Weights of a small transformer language model: RMSNorm before each block, untied embeddings.
Each number is 128 + 32 x the weight over its row's rms, rounded and kept within 0 to 255. Layers, rows and columns count from 0. Numbers have three digits each. The size before them is the row's rms in percent of the matrix's.

# q: layer 13 attention query, 192x192, rms 0.0733, rows 93-95, columns 0-191
# k: layer 13 attention key, 192x192, rms 0.0741, rows 93-95, columns 0-191
# v: layer 13 attention value, 192x192, rms 0.126, rows 0-32, columns 0-191
# o: layer 13 attention output (transposed), 192x192, rms 1.11, rows 0-32, columns 0-191
q93 142:110167058104149104111178145068081169095151130069111165149121146200160134124175078168083127131127153124137131092083170178104095135117156119142105146131129139159131126093138159118149150111142180149054078159091104084120121097123136146118141098096142151130045091175134156179154100118089149157117167112151096101140141151158069120118127118132082163060108124088164138137131144161107117140180127150084088065110125039088147164123072128127138100074147110111115095166147133161178139099130120100157158126132103122072134129106113119135061094123125115061113179108097129060161197191173136158
k93 145:147093039078163107127161123066093133120131122104070163136147179232159125131138112182131156112119160148109164108072179080130128141107169151153062119141124087147110098124138126127131128131139143154071134143085145084130165086130136098106127123102116125120101120104125185159165133087066122155108146196172121093149151119106129117105131119171105161054111093094172133111156135174122134164148111122149116108112126038081160130153030103119109125096140113114102094175187091174198113112174121102111159126143145129072133130161118146125100141127132112098133157114134108098180220134169085173
q94 127:100167131097108146147119107137170180160141130121135094134082106148132119086116094178166169159106138097136125095091121133137154127134145122181163090125109185118139105123123123129097096162125122156160135078139115133155126208115172108118099165158118188144137094084087112144118159184127118097135120086100156103174159094108124158147146143134125045124078135118050125119085048141062175129158131210163116093151074168150077112149082182127100165140141141106162131112076175145169152100106098137110190121116139116046132162094124167150161136129183139135161122055044132192140120071107146142
k94 112:099110084093079147143168127085159144106108069104160140143119178117080137082101200089127075145182209130136083198116164135146154185140097113155099151212163134108158110124181084111137141168165162187157111158138111123121164145128121120136135063109143134104140083108127120118167126127126146105119055106096131128142133078112146153134104113114142100133123134042080138131158086128067165100138120179093139128135099150149119107097106107126121189141080151184151114122070119198159113110157128144106124155159126071106194145115155091128108129093149140166155057121093119191158095099159163185
q95 134:097054000106105116123153141162153112088100040180083159147103094086069163105160141144109125130126152107148107129111147088145081142113134162114135031075151126132168141078096123149097120092191169133120158109148140117171114106103097090137178109120055152147101120112135117132157167097151104137091145151189083129120121181134117089082109115133150082119107137132079115161077128164130136161123085158162073111075123096126123112110078105117105143180146169090122147134151143131179088137110114130137099133141175121162149159106130078158103184121093104108217148110107133066148142096146138143
k95 132:141101028114075115141156076161164138083121109145105153125104148125091143179108129151129140160140132087176123149083159127146074102110138145122120099137159118132171114126116063132091163076139150087112128092095072164133067111070122132144162146100077133144081094077159072109144160130151132075130177175161060094092142175078121130100125118107140129105075135193061095142090119122117176193142099165176070116088128111146162139109063150126086119167110104086111127121135177133142078139062107141140093163141178082134100148070166097114101120121076124099178108091134121077142160119115127135
v0 107:158131119120126138153060145120143156062133137058102145121132147131184098136167109154183136184108140149157132108104107114081128058154098148101109120177143149186088145152132066060110090053121157101081147163129084129163101105110129089098104079078166133111153096199129138176152131073134094105098161125123127152091134159117108144188160151174090131117148137151075139082116152196097139139124125170158163043137105161110090097097083157161143113173103158147125130095158128136120108167153055133098125121125143194160163129162135136130117059175070150102121100079133110163120104076170135129
o0 103:220159142092136151098157160072126149179161129093161087087112104112105131100137091137132160116129125181072049165133132098082056187147131139142049148111123178116110077165110174232201115149136105094150174080117157141101086154096173183138069106120144106121148122128142140112113146119199081159144112131141160100130135159099107134078162085163096093106106176126105140101107126135137104148152167127140096121152121143171123140111111179099188120185145076113115156114107126112134093112146101131190106123126100148175147075112119109130122158085125116160126155132133175115054119090104122176
v1 108:122105091110073132109144126167132155123152154121117105114154108091062132094182097156140138087060156060062111187162105120170198083117126145126148188123148180117156170160139112113174135077119101150138136057154088147127174091101120100069126081145144140116105163201122166109182182148137156129074161152110122112135118162124180106131097142127161068138160157130159062113093116122072083084152177033148179136121148098109118133091091126122122150158122063132095145131122167163108153115113131106109112132150159146153153190152133120154148087162117094178072081131114166115120169143160129112
o1 108:150110128105126114126115190151142178181145090165093114102026200116111121127142169133113157179164154126155081125137142105168180080158150155112137120125163173149132098179126091134109132145086110045163085170107133145078142133128141165109102106127149077072158129118167109106114147097072180112140106141067095104124122132191085187133154087117132070136149093112206135130126136133142103085152107111117118120141177132108149172134145145096125090124123151143125118204108205101123158126082124147107145094192090163168161082161126150219124094129097151099127143140072170103067104131138127138
v2 102:122103131144173086114162131135111206154110110169136207096125136094110190111150111123186061094150118155149104130130129091075119106151147139108126165097077086086039126176144102120173044107139142060149166150102090197139084106114096069122141222152106121160131104142133118174149166150101109139098123137112150162160176108054094110104132142158114125117108093157144129145121063114111142163133107141086099176065060126123094153130182151098125114163198134091107141099134093166112036091146082115144090140124116119130129120077123115137137111127162132125160151138111137124138146162165144134
o2 101:146115129177096135168120090172121034108104133126175182120155152054138068060100115139127175086124177103120139166117141117153136165127112100165087110149116070128093164169134135146096107127148122160113126110065182077151157087101183158149157118167120131132079135179156166151102121151121099159143116117115086154157134095091111157157170129129123176113124115220125133138121162142155218101149128134172105121170168161110184140127177121081117160169115130129056165143112052120083127134143148090118098131111160127199122111136128086147049095097121119075125158156087157077119114145102131115
v3 100:121157119233122116111181088113110109157092135078124118126070102144117187077124108104103114067074126124115137112121115117118139130155078115180116058107122109093101165111154151112178135145155137133131090105179128115182106142151164179138141143154132112110169165132131128121161096064084104119107081160110144124166141138125112157090089152151162133109142136130131106141067132163121209198151091095167134132128164119160101154111178084079105088130112120158072154177122159119106075117146084082120186151150059106172116153095178155116129154225142132128094136117078137133180203157157120086
o3 094:117156093135136081158149162156169160082164162127092115123057078143100100095144109121189187108103155089168157140193151098156133167077111122134052195172068139109105157183155147082073092145101151141072134108172142099138141108140063147116152089083107109138123168113120088099131143088132171119094109139098114158075091110136060098104182124138090146208127093120155158090143104119103214067154125165138097120135078092147133122126174142165085106181110145131135102166172165143115147118184131140104125138130189135127113140128181105178127107141144119120138166185139096133143155116150157154
v4 110:113165150169169123160033146124126130076154102105112161098105145103139209100154163097089174112113123173128108151130122119122124069100107121088122181128151132153127078172156178089121111145180159101140091126145150144123092091174098149122110101062127126103121091103084135091096096142114143133173080130087129125114082122082098097147127065203082069160171136124140120076132100162089078107077115058147071113134101166089161078123128131117134084159108133160100112152167104069125099164105141138129157096111146098122153134107141076143096133102149118042106141061112081111159104059082118138
o4 108:127138144104133105145144135133146131082130130131200069163166144062048110125113149186135129158069104107100126147115157119095107135090140071149109123190168127167095103080114139127151127153156185128193142093114143123173121129122199128130080115072072196093161156113094159086109116093147113140156123113205163141126123113116180141129121129130153059137125105083125114071106138148146110167148164099099097140135116093081141121134103088124109108104123092091166175081097087128139143198070097111124131110163160112116118118153133101113179165190168145125126184140096161154139123096089113249
v5 108:129069144106116119153102113129114136120157141072127125170149142122168137085104127160202101137127105160093141151126166126141157096075115134146110136153121029132102107187116133130087092164132141132195113220097107090111164132105158071085125133181156096094108180070190102150094106172111111139148090152160132142112134130094102082110114118187168155159161103131133136132148120116088113130120086137120070125110142136140088102187124119181112100124178057092163121130139181118144131151069118159140148176079116125144150127139114151114157139108217160091109135120149210184056061109093146099
o5 108:140091156168105136150143123104142123125175135102142132164153165073181084165129111053120118117117157139108172133138059124123104111152175088111112095092115112135101094147153119143154086138174095104137121130103149084105164137195137083115145108073074156121096168086110190139115109120106169155127122074103172179180184080101152107115107091182237193109193126185158130094137140145122143130115138164124048128104140105184140177147135110169126137153110095173120175071158118112112104129098062137075145134110164099128175065135105135081146098114174128130119093123136112094170155176100137123
v6 116:200119134158175120093109099149151116126185143129109130152126125089122135138186120170117171106149134137064131134083126161151133126077111153149115064119095118134086100148154145081110094135102111137164165123136130155120145162110164124192161157159141088075083169112178115075095105080105137145085103091076107174125137117122123146089091085048145097126170138110008095195192147093135140190145134105156136095098166153106155112178136170172115120138121108103089147165112096120160113098095107082127137106146078185183155101106119133097120087193143117173122181112184071150123111133101143146
o6 111:176157134129147095137094137111127155108107107188130063170040062095162080131111160060094110118109102103108086099121120082180138122129099181141112112118102078166038154102109099146086113098090166130142113128100134160054112131109076160131175130128154167106066120109107117115127079098141084208067115117152181158123102109109135069149188105149208162141091131140130185144135136120105136114144164114119168154130163130141172120071143150143128142195133126141175149142071134100145118097113132145116147142122098121122198146093174083074104143120123172174106120166157100166127124130079135140
v7 108:041177112139123148118131099214151116125095129219166160085120101206176093102132112126078131120138139111110131053053170127114078088146088139122125122119107171118124095182081134117159092088169119132140184145132133128189154071125124193080157115131123123088130086063120153124140116131092108084112124132160094109130134173155130131116139151131137141163089193093073133086141152109097154144156140096187120095171137170101109115133150104138114141127114157179100158130137131161099135103106131105145168092189096112159095151136094143182190107068126128163167096155063161087091112145170138151
o7 107:101113090125159198147151138150133160138116130121124080132151088221135135114123181132154093123133098130169126134161228063111133138160165076114135170102058128125103140099147153152105169110164102100104160133141092130158192159110090150101143127153117174065089106064138151141117147125123146104176129142144073076112094144125134110092134110101098181160121100164194177124140132146159106064108151148181119153174128114140138118063163113123096051104113116114121176165097148125081151131140100100148167126137102125157067183145094123133162117089099128130063198145193141128119176102090091175
v8 111:083059127129167139135108151142130143197176094099111186121195197140122173155097148136178101136124114224114084140106185152127077133148079110154124173099148145069182124168103091102097126117114154157121168143124108081138131104125148185124097132038127104089090161103125090143144114164127188105103111143122163116179169177135079152159112139142179114167152116123119160145166130164113068124158112154143145066131095118130123080106172119185113139104148204095106092085138139146115175166077101134093125121137113093091140145117196118213142174118149139106096115099158125129125134104144110155
o8 109:108121118183114133102111089091092116176127116082145102107164126135133133135112072100116086123099119189131096128152104111094165130112080047099145163147093150144121162148067151159153101140146071125147137112160138086103181134132137171105166152137106098122106128054147209084134183149207169180158089129134133162157122111126132165114108153103185124121154087083144089096121099150127097153148128096101117136155117170079147109069177152057144173109147186192145093133061118163154190100133101094102120155150179117136100065148141142163139129089189168142128109141177113140172123051112129137
v9 106:160180129174143104099115121082106162166157168122101169058128186139122119097118088143168137071099145131088064171119161124121127099044143143120124107142127196100114118099120160113087116103101186087133086122156150118153084132187151101139034167121120111110125133151123120189169147161100133164157125146141142104137177084121114184122115166127177195158115161185125119128134135147079212119155109194085131155067139124139086106147095089146140124127089160181114126058113158132151047145175130159108081133168099087114147141098151098113170139083149106074142151134162113122093147113128134136
o9 101:160154180144099113180098127123162099146138193142069161104218137125117086121152105069129143096122163127147149135153118128138146149106064209174135151127110188112109164189176150151106092195113148128149138156154142120167124108050168111179062128093093138083101084141132148158105161142144087146092088169102119182139129114167119124156156152112105160192142128135143120087176086144152171146135139142134110157150154130131100097129110104093142130149127152156149131033166144135101156141137078101193099130129126103120107110094066171123150154110116190139088129109101087110123126040159201108
v10 112:168103157134095113101130098144128104149127082123121140183163096086146186159153185167149146168114116115090129166120064211146138164111107112191104121135107117184171147154170180155119149101096084073090122144101126100123155114117163123144146158129165166108108107129160122127141089148129158105120092126099099200112165233140088133112118135175152103050080098176188145217148158076116127132142126066062128155094128127115089141153143151164147177110109175105160110155128069131171142148097107082138143107124117152140099054102126132137155128105110137124100119173163127166077175134179138099
o10 113:140121158155113052083144136103166156140072106156098148109127089078158118149187142097061118092096149167050154105156120128131168140137133072092200133094120133067120149135091145157070155110154068093164099162144163153087094071135130146104165154116180111176110143123145112133130124130130167083080163103112158130141173113095089097169138117116134117040193111131125119142178094081115179106208097146157132108092164182139202171101074118160180135112114132168148107124082129188111135160127129135150109120081099130124146147129141142139088189094118142163100133116128155152107121157103084174
v11 107:145145127112199051099137080109121142153140115164122094122148132095089141112132111131127133124107175158114133064179096121133096151142205179158132089098096123147107028056081160125154132105175141089103120112143084202127111142083093152152130161115083151121098163100061128097134155131123118138094192156122127132134120144108136109087110113107145153136171095145126127182108136067066108107177135111135163122059155118129131129095145126072079137150200134135136109064165149166116121183133153071129166146178125158130178115053093174136127181116146114148128109099088139163109099177168094083
o11 106:158085048117111131171155139150139128158095174144171133104074104123139044143124114078173135083142151179111142097107166090188167083147111153136071092139140096076121111128159120132091092163137061113138074126127049092184161112114147157198107110111117160171047083095152113078117121121121087167124168150170106154087093136115129152169082146135080131130125116154144073157151126117085089097120062097132137168156171141127182105128084144085113081126113130077148085129142109145134105108138156126137130139169131134108131097118138086122075073129094121104136172182121066071130134151126067119
v12 116:117151183175117089109102146117167137134121179101122122166127134131127147198131132107175137205106125135075153157137095115095155147176050207109167156169159118223104136068109164080078198164094077091079160137145126091166176109068158106131145085099126136104118145106132159100120130158154145121127112151122146111143122112182108162096105119170106126131136100115072161154131098144040107091162188106129160130090078125136135106185167130131108158177106132154157110140171139082102113179107099120149104107121139144129134133091056086173140132123150115101139091111104122150132164090049085133
o12 114:138103153107159128120132149123141159122122134101165088105163116109116070159101119107132141098138112179114132089078106167107071087142127123173113107136151133079160145086185112132164124153112111062081120205125145131152118112120147179113102071134123137080145151118176157037149211100111123162198117128092171110116154070082128124153051142135102159128154125094166141043130098099089116072173119111065147108063150086086129128136094134131202117113129129141113140141085109141151113083112137100166137103094103110091169158201143126132138162158113163188086136121163131116107075120113052160
v13 100:084143115128159067119120126139079123134093102107157127139123134107130169128160081140083172135151154173060108108109163112224105126126156102139129157145125041161124202134154166127175145114121117104069111130124130119140163180113117094188101123148130097149119120046098126112139127159066206062117103138141095131158133108091088149106149140157182099151079137133230154172151100169118125149135186126079105147107107099154166190112127114143234129082129100117170168081147156123130145133157119161151139089132128133120146072133118142105066107082125125176143090127160119101130161115091147132
o13 098:035076164115159132095161092107068056069072109153098120131139157125160102119166108121173209103113143135189120137176169157128123130116129168119140119085150129068116150165066135091057177081121137142129163119161183136095141113137148092134139154126146100147129133118125064128097120109131165117099184136091143171109186113121087117217092139151149122123144139139159142118155179169082125170117155142101132164174172110173144196152123113127131116136125142115155187144166137154167108145046167080127076129148146129123099168184107107162116159114175121122121134178122099184138092122147107174
v14 107:102101114113120156135185132085147049109111068135093106110070118127100122238126100089119142125157167153129081108122122118110163164114184129123175180185174145121113217087111118144114112138110107116141143155104118180122121120132138119139096114108153142132135130109176036081099095212101159151099080120120100133133129160084116139065229126175128142113106133118174119167115146094109185145142086164124182164112084129162074139118101176122093153168161126094095164179075114116133122171133158102128146111112157139129134084107138110098143141095090149096151156128144136133207149129074097133
o14 102:104098107097115032144182153151112096158173147109089148142175085115136136059144171093092181170173150155110150130134082200152173129124117138110130141120073048090191176097103086118153123099133160097103156140121234095182074085167117112105161131153126133193153130115168162112113148135094154162118129172100119141164104187137148070132136149163150144063104153121055095123141137109140129132090127130082143149105129124128156159122090128145143149163129150123157144119174164072112121125141096123160152123137173130122128134169147082191125140167113115090128066145115115142156065098173124184
v15 104:071120118141140146111122124112164095169156106103089103158078085124119129123145103174187112077141078073121196174123136129121091127157209104116078097140121127125094136162134118119122121137102135118146141084147093107092127119092132150141106116089120098182145173109123138153139135108106093108106080173139226156097060159171107134125144115132171131129169162162110145187108206131099122145112159103131079122117092168069133058054113042146086119151080127135129181087107114080109145103132139128102049085108070122099113103136128155142095142157130133131162064117133115072142150137206092145
o15 102:135088098128181157135082153134127101160110132174116097112104166152138195186157149124137103106115195075105165103167170120120179121104147100166127164170097098127100127156151158157066146136117114149120116141167148065067142184128148158120177164076093169115133155114146145141155165123126065139110141114076173140050114083147151085085182149087126156136099133131116141151125134123134099139193136127093101125142106121116089151119101138086176132136149149119067159104177146132126146107127214042164120115106110078169139070112194145181098105170166077124158104136177185130117122075083144132
v16 098:133178080150155112144081086079085090171119178161147078113108186108162162157065104109136125133091179089172109134149112143104093143103110152071153126152182119144147123127140132139150218177127127097094158179092104147143168119101100144186159140149107157126168151080107152170118125103078159169111157116113113100120092144130152127081112188103143084152114177161077166110158141089160094200146119170121136094087099107105155114152129106125098078125084099157110102099138092116087155156117132107143168116153100156110169094166173080142198140101125132188069169087082195154115196127129144133
o16 099:142211130153088171135170163125108163119054137064133073146117107150092127126153144140123150066073109156182146072135107147103161144137106175118127127104088146141132109097206091132101154087173121111153132128151130106154156120140039143182164047153108105134106126145181071110096147159114195099103153129138180122098130143144130127120079163147126129141151126112055115151180144121131149099152128092123093100177120104129203120141198144065097186095197140128154181133138076156136142085095136091156140129144134139128157132141124175098199155135113133147110063164146110075099142107140135137
v17 098:143149098176118087061131162072152107121136108083117060068139172093111065088118133132148112176090111127077115127112131086138147079154175175111155174081183138173126125119135122075127138117165140156114093122173120126129105182143094121225159193158142127147150106135110131105139171119079102154061165151051188116107082086118143106129192084118115097161149161142134164144113165093150102159167068142094104130095087082093157125137152164126104122192119111167071111121109070121157138073169093102147096115119155162186163144115167123156131133109141126097136135143149114150082140137130082085
o17 099:139106143120091149137162132152147129092073148136139120111114147054113140114105094101106167126180128129142116157077153112130152099124114187124065116153115128107126128132171124114132115145151183154143135124107128144102187135128121195146155108106191106147170159170079111075154132151079102132110172211169164168153093118162124101133120175116128093127154087048146096094142137081135106129136147106147196090131131109156131133121130164104174125109135114077149137154190127077169140107126119125209154120179113175163186054141093181155075189191075152135179155144077107091165130104056172129
v18 100:150074115151111064137131090105123080079155165125141183193113116096149151168162105160130118154151130130093151127168113140109119100115150077129119140155124125167071091156085103140147069113125100104100126200086141097143145032175141058099063090142160118117151089145126109150155127103100142122152146171123155117121124114113125143156095164145150125140052084144198147182142139104120153158062114148124163120079109183181130102153156135109154117107146093074172148104144175079187148147068147128154149099134140187172079108116123127106122131056186182105121119094131191134101155143167092084
o18 098:117117154112143090074159165106150140132097118085113159184153174105050107171150118165152194126120193134051144126149104131119116129169134170133113180114123111140111125158126105114172158113174073143118092165160108104233160096152154189092157155159138146090085118097120161161115116113108153122167156158107101180184221088105138110119109100155117131109153138157129147126114160122104130111147179093130051116169184199168130116139061109129134154187130131182122176112219138134155112139119095128135114130082102127125131070137129093083128129069145092080123106115153110151120122124173131148
v19 108:176077109055130157140098149140135120091132090139102133123118120093107115152184124130112128093147085113131221131146152103108107094178135175134146123207157112119141088087158102097170198159178130182143063122161141096146107115119132121111133090143127101159134123163114122113156107099128153089113200049149129086077130151142117103132201121095077113100112139100110157129074127173116135120114039179043096093164181143150108131124065170077124148140138080088137092101107134104160153167108145161152163161127136115148084057150155165155135152111170105156147100135145121123188128092154103172
o19 108:121155079076117093092134128179133163174110112123101115126170121101109143176108129135111121150111178061215126192122145176129088119195162104077082098121162150174183091122138105214131149131131192145106100155121089139064142120177139165115100179125125132159113098146115109114118173105202156108150107124140152110140077154140120102105104101084109087098125140099110082117084154088052162156153111147071130139141077116182073136167101120097108156107120075101155081140182121133179082127152106085156138138147113131111145153085130105141124096069188098119134097080162115114195119133151143150
v20 111:141057135107119158130115097119100148117155125135180136157147144127115081130092083123110108146101138115147108107116129162168117103107094178094095184153102133149123199146171158128121092140120150143162156152143086053153105123126105159107099133125125063129115138015106120152134136131070163117158145138081164192100145148130135146144068154156169115136054101117167144118154177159196064116175097117126082041139066111150111116132140116124148160138122118129127163129170209174130132141180129135078117138102146233151155142146129151140094062107179152142160133143131054119091118166148144129
o20 106:089151166144113149161141101158177076149103173107125106145210119161135139112192144165152158116164126130112119109171125130129069080091132073123100137097134072130138094166117107143155136131140146140119130129110142160074116169175110103128085189166131061083133146090118130146167081183209100156100140101099162145129144086119114158108076097154176144071162137103165156141129179144174103139129139143101121163157145159166144111062136154083128131121135055192125197153169149203100167117131160135163118185188096189171125087121143172164129128130141146144152176142118125176115159106155113065
v21 108:125088082067101119101069105127155106117163080168129076079110078126119137092146112162125170120099114087126160066116091177137081099131137087095056114142112120164160130121139079086136155129133143154123103183135126136116146087129130162147174092106101105067095074180132121078170060149103129098125094127158157148140087117120142110150132042111131146138162093110110145175085193141151089061179157120140149138196150133113054105112100108134101121166108124117169084109100163171119098198116128134114101108135099098098112104179131185083124127119116149104141115075132092224131090116088140165
o21 103:181164109072097086089154126144134161157141094119193169116082078137181147173147159053151065108111084162158117166168121141132121141141194080089130070152209039109104110195111134120131157171099077115176146119132082121109137149150162107108114229113099129094113132135107143098150139110180136125108119135152157126127085150166179129093197120122103135110128187131077132136143149140128115097111133158113121137091162110135139132159092061109190133125094137164163128127177167143142103120069147138163170078189121120130093121112087140091175114148177086135096119138144090121122119113099086147
v22 113:133146104116165134118127079109156114073110122154021170123125093131079117127139055156101125114166133144080133150094070223096119130186145099118121116093135104157153116115146142149082167119136069083139170135171115158122106125106127176130118127100173157073099111095158147128118090126151168138178075195181147162114112094111118147173073144151113137116132123128166148104205151169068095097105188137097134120142112081106121104108177115182106162162105080129133102145100158195143155188131060108090093107139125146126083090163149140144118112168132134133050116163141121086114147140112078170
o22 110:074186140133126092166081146138128139130165109153167153180108119116174146179139075079141103159086108139099103110168138135078141140075104095113158112099166114135152110148053119137131135114094097128143085115139094115120099132111140175127101165093110181130137147180166144114172107049127123088223139177059129181147129080119054129167118165099089067144114178076151189096120207074141126095112125118118180143126153115161148140064114165148111184133142140186130144060121130162088123126119109087129129082119144088150142126119130163162127144123104107159094146123149138121054129097115069157
v23 112:140128138127101152146141133109163144134145109154113125177163134144114165130109083112115143121139161120113166151197133083148131098147135174172082087125102172097099144096164151106130163130101057147108106136160135128092198130124170132134087141126129136151127151094129140125138173049194211137110089099089160099152139170167126136135095154158120057135090134147168159138121124191168157090097118117076141099167065129134189111113212066104160093178141076139073137062114109099160150090148135115173123121134142121125085092086143178171115135147095104151115090163145138062208173137130059161
o23 112:052130160162131089166134161151072167119006055138097146136159154188061192128108138119121182101133153074144127098107159095139087106094146137167105166159142148166177112151113098128054143140128098126108109155169171135055142137123132149125102101138124134194102116135122145114085160159093161132131161103071132116144119064164103137104081126083109126145097123122117125109046169125122085199148119103134139166084146107126134120123105190136141163115083107149128120173124120137182136122167157133080122097093146108114143094124196145174112126135185149112127122139157172180102119100175125074
v24 104:135093089107156136152146142138112222117129097126070127134132211130118104144098149133143127162094111117088129116129126135070119105122131128132173123168096148154098060136135086109183128191164084088210144151123155133092122095103081126085127126123168148089097104101147129146079127168149139101108146141154146138177129164082156103142099190140142158119110174184134142090181124140150149103091168102129148091156134172139084116142178147173094195065191148146125180122084166123169162135087168114113189134166104137117121120138102111130113124134198072104043086055178120082132110148095109122
o24 104:103146149147025094207154116117190119163179128112105146122086147126146132175140113126108112170180137153138107160111124094152101065152122084145107139097166209177086130127108090158114083068083070107131086120121151126162167089069202124139132145136141160057139106131103146091098114104175158155134146143080120109127129118103134131081069123114164143157133127140129096132108134121141108133108143087085127134171131080128143138072073119115032156110134184163147191107096107143137111107128134158106135127048127108141102090131182107057135138094136116041113097116165170102124107119121128143
v25 099:108139145120122126099108135122114157112168134077129116131141154133137139174154115118101107119096113133082125119103132120169082073098152150143083151122070164112136114086112144061053162127074171139088141112139089144197096147110099135070091099108132106085098153136108048131147131098176102166125130126177208169152165113129038111157129142097177104146171119132155166137127198164066154124078112154142152106128160090140161093121146112114154143166125145239092123127149130187140185134070123133099141161209116146115102129150154121123139147121230120167162104106132151134116155182157133117
o25 097:185116095142148187173126168081142187104067112113128136153153111158076199164150088098134154122124127132104117129170103132106120026136052148159060168113118125140069135173119150148110109170126141060163157148188087119077134102108134118139149158093109142157125088051206117090174170095169115173161112104141058153102101106138122121104100122071180077134113110109131138112129122110075111149144084121158096149135166098124096129128159121166122176081192131174124142143134135134108129138113093144154121146155110143176051081128120087145090125094150139115141176140089105098141152075152133114
v26 109:115117126145153135181067159149106134159141143165176126135114072161109093139085093139139187104112092117119063181155084111154085094110138125120246125167100053123170109138155122213165155121105156149099147141161126151142128106126129104163123151151126170085117134096154118144125063107070161138073167126129157167116106144165144114154085119103089096104147088097119130132126147134178111125133078112121091085137138152132147157163106127145130087132066138116183117134197097189107125169173107067121112112130087060123142114145076111147142140078140128164100196197058150136084151094111140098
o26 111:132147070177135136109162145109145172144087135122128109138135119154212143080177119138121141103186137065174161116137129082150147147143134121093115046152127087135131103146170167103093104107173118160077097102088104076116109144125105109086096127149109140127177124103121096129167091147151143169152140136127093153165094082132127110206145104163140077102183123138131117130202146130175123107128133087121146121146144150131153112214182153105185103068203082144138115103087088171183169146136168098149135119143111180127172191163078145059200140098152146182090093126141134114128124134134115177
v27 119:092118174093153112088081104154098147176113148106154141114108132104098136108125144096144158131160115130143128111146172146162120141119089171139084144159171098025154177173083154108129093195135131135150150097082125174161156151149138103100128140135139124116079142109134095083120125135146177166154170116128138109153072046158125108121072086085169112134190068119139158205112122107091108163145171111144106175176117069102118106102091099133096121167141128095154114132167107123111163062153125151049073108103146117104153142096146103088129105205080167129172088092073127087064147159101103152
o27 111:153114146164151159111087130142115095137144159119167152161097166086117119121127167109132084173107094154147085067092117141128107113151178125116124151179127089093097164128137160057172127120058143094161124184157096141078183137161029080137112143152121098122136151104104141138166124117136099163121135118105152171119138138206141135162130144135147146128087105139130169150134166209086109117146117132094161126162123120084116119113249115096189093119191096185105062129128090116098091182086135120077108068156183133139108123130133144162053065150098095137139094101138109114101107112151141134
v28 113:184159086114132086063158121153123167186147124148127111166103145130121137113109090082108122107131096143148110119162058179171082137084140109140161112121163135102111087137127168064118193142027136143121133086137098106099127152151124132080159163128157138152066186142083072195173141153149153200171122154155176095113149118101067146210082106087114154123096106160164147091131176149106147129082180147155152151132123120135185152148123093134087107106147129118175146154144119127124142065107177178090054166129121165138078103155103130150136154137150129110182132115125142102139096152108096076
o28 109:141151131149091090137105232126140088104144085127142096154156134128154178204140113163148126111112053096128069067164139154138086072093131201129164153142131134108123165114100164072139159147142151128126117167109066146146136138082113153139190135102153066096169114168174122141112136120119094197116100083058093168133130116154097145112116159079109151136113126098112096151154144127122137126126095095126101187141161138136070164178127120119124138131192121169133091078181116146077148129149131212130087128098137073126068103093131146121058130156171139127058155119108137095156144154110153083
v29 105:138119144122153093117132166147107184091177140151105101145165091099150124180046156127158183130137189174090111080131062198110106095133141140173097131083065165183102079130120224157114106109113129175101112159135136104126020105148127158136130120106161106117116113114186146051121104121108128092115091168114141119163072072129103195103051199090115092129185135143090101116156092124125126141112124133119115085091127105140186115125164140168117146120124132167134142133160125111112113126104181097125136113166094099202096133175121071106141079140174123158134155124107125132126135117100130126
o29 098:075125105131147133160151127135195144058063161136136130142093081128125124148109092133185166118133151151083125100106147081136165148125095162151143176119171147140160186091154121130098114123105116072143082131165163108084064119130109155116135186171117096051158131088122113063107123111142065191174082146165133138144120112025126115156105157101180065147124134165119181146193100107130084073127124098144142120145132125089125098108160147160131135133114078127194136103121067096123127152073111164110166117105108150101108109101121129032175185090188103128118152135130131137127167112121105108
v30 112:160062138111103150118150166129160048158091089107142091124122110083091081171176063110136145157147128150151147086106185141133136159154183146140079160171117141195117098106086158133104129119042172085106123139102149113125129102119088118155136122108104104090061134174145118095155081083140144104165130142147165118217088099096070128213144123130087127090095111157120196137156112131079093166162108124079094147092182156130127119141158101152140153147092186103122084129141075151092184161135129096163152127151076111123161200142139154145112152092132143134138115137148113137160082106078101159
o30 109:129127093146131118010115130139164095135127083118168119093177029103082151150099083100110156112123161167117134152154094118112125052132126124132151140173090098142075146138114089156144095125103099099120106157155143160111109103082160113092085142108106143142172183174132177113166104192143128136144143128103129162151108140106184119125110178121141122153147144109120117190110146066049118136147137136181225139165101139129159122113164112137134128116112113119150099184155107093110153085073145127160078132161105085096097138147034103132111107176198098183131121131158065146106102125142111173
v31 110:120176174145144155125153206108110217098125144063154144099117133106196070133153174146109137111143147132192114145148116124141123088053115132127094138140128126177110171173180181135080101081137174163142132150157092186130103129160156146088095142126151127125174137143136135174079121039125154161087158217155128105120099107125069159119147107140145115189091090126156099126084115141113102139137168132143109147087099140174131140146156173132086125092201089147091120127140169109087139128146149141086093157132194145186138168079136096075134114099080099098100109107161160147116110118110183143
o31 110:164118132096110158142144121100107066080132115114138107134152182164117091060173142133163155151085142130047108118144131107070108152134073170141077181116119104116149129091158151136143096212071149121174113148122164140102168129145106113139137130133122075134178151150125187153117090074118079162103108171075108130085134129101120116134069146149115063093167159117095066128147147208129104154090163190167088099152111135133146128138089179124082117155044072123107154104101136115155140150115089118118168107082100132146181070131130156077153111112114174126144178055076118096115117120131106146
v32 102:169124138115186123114087169117120156211104154127108110127133125118108134143076079157128150131146148135148096124138116154164169094123200113110118079085197139071087165071102148141148166202143110121121116094192131121122120183127110100139112148034112084151089153144107144155088064130142162145157168144152127172112143082121134111136125059147146172116131121089148128103116117167140129103149169172152100217047080107137156155087100148178147137102119129108161131103141090117137118051151194203122109113122172078111115165083148166111169159165162131107110140165126142076131113134099150095
o32 105:153123127101150194118144115131133101142157100126146176163154163104188118147133112143083132169157105114107149108139134147136106158071098171118189135153139153088188155128141204080058142092121142143147138144131114116159128082147155137171094134109112149159135138147099077096127100187156067195062006114114146143107132150134112130143155165122094140142141139134175105130136120146124068150080153138130176113169130056076095169201143144131130223133130134111191124082167112096098160137142129098098081132137139102101114137213149166165072121144127159138154115094108143103162118143173110086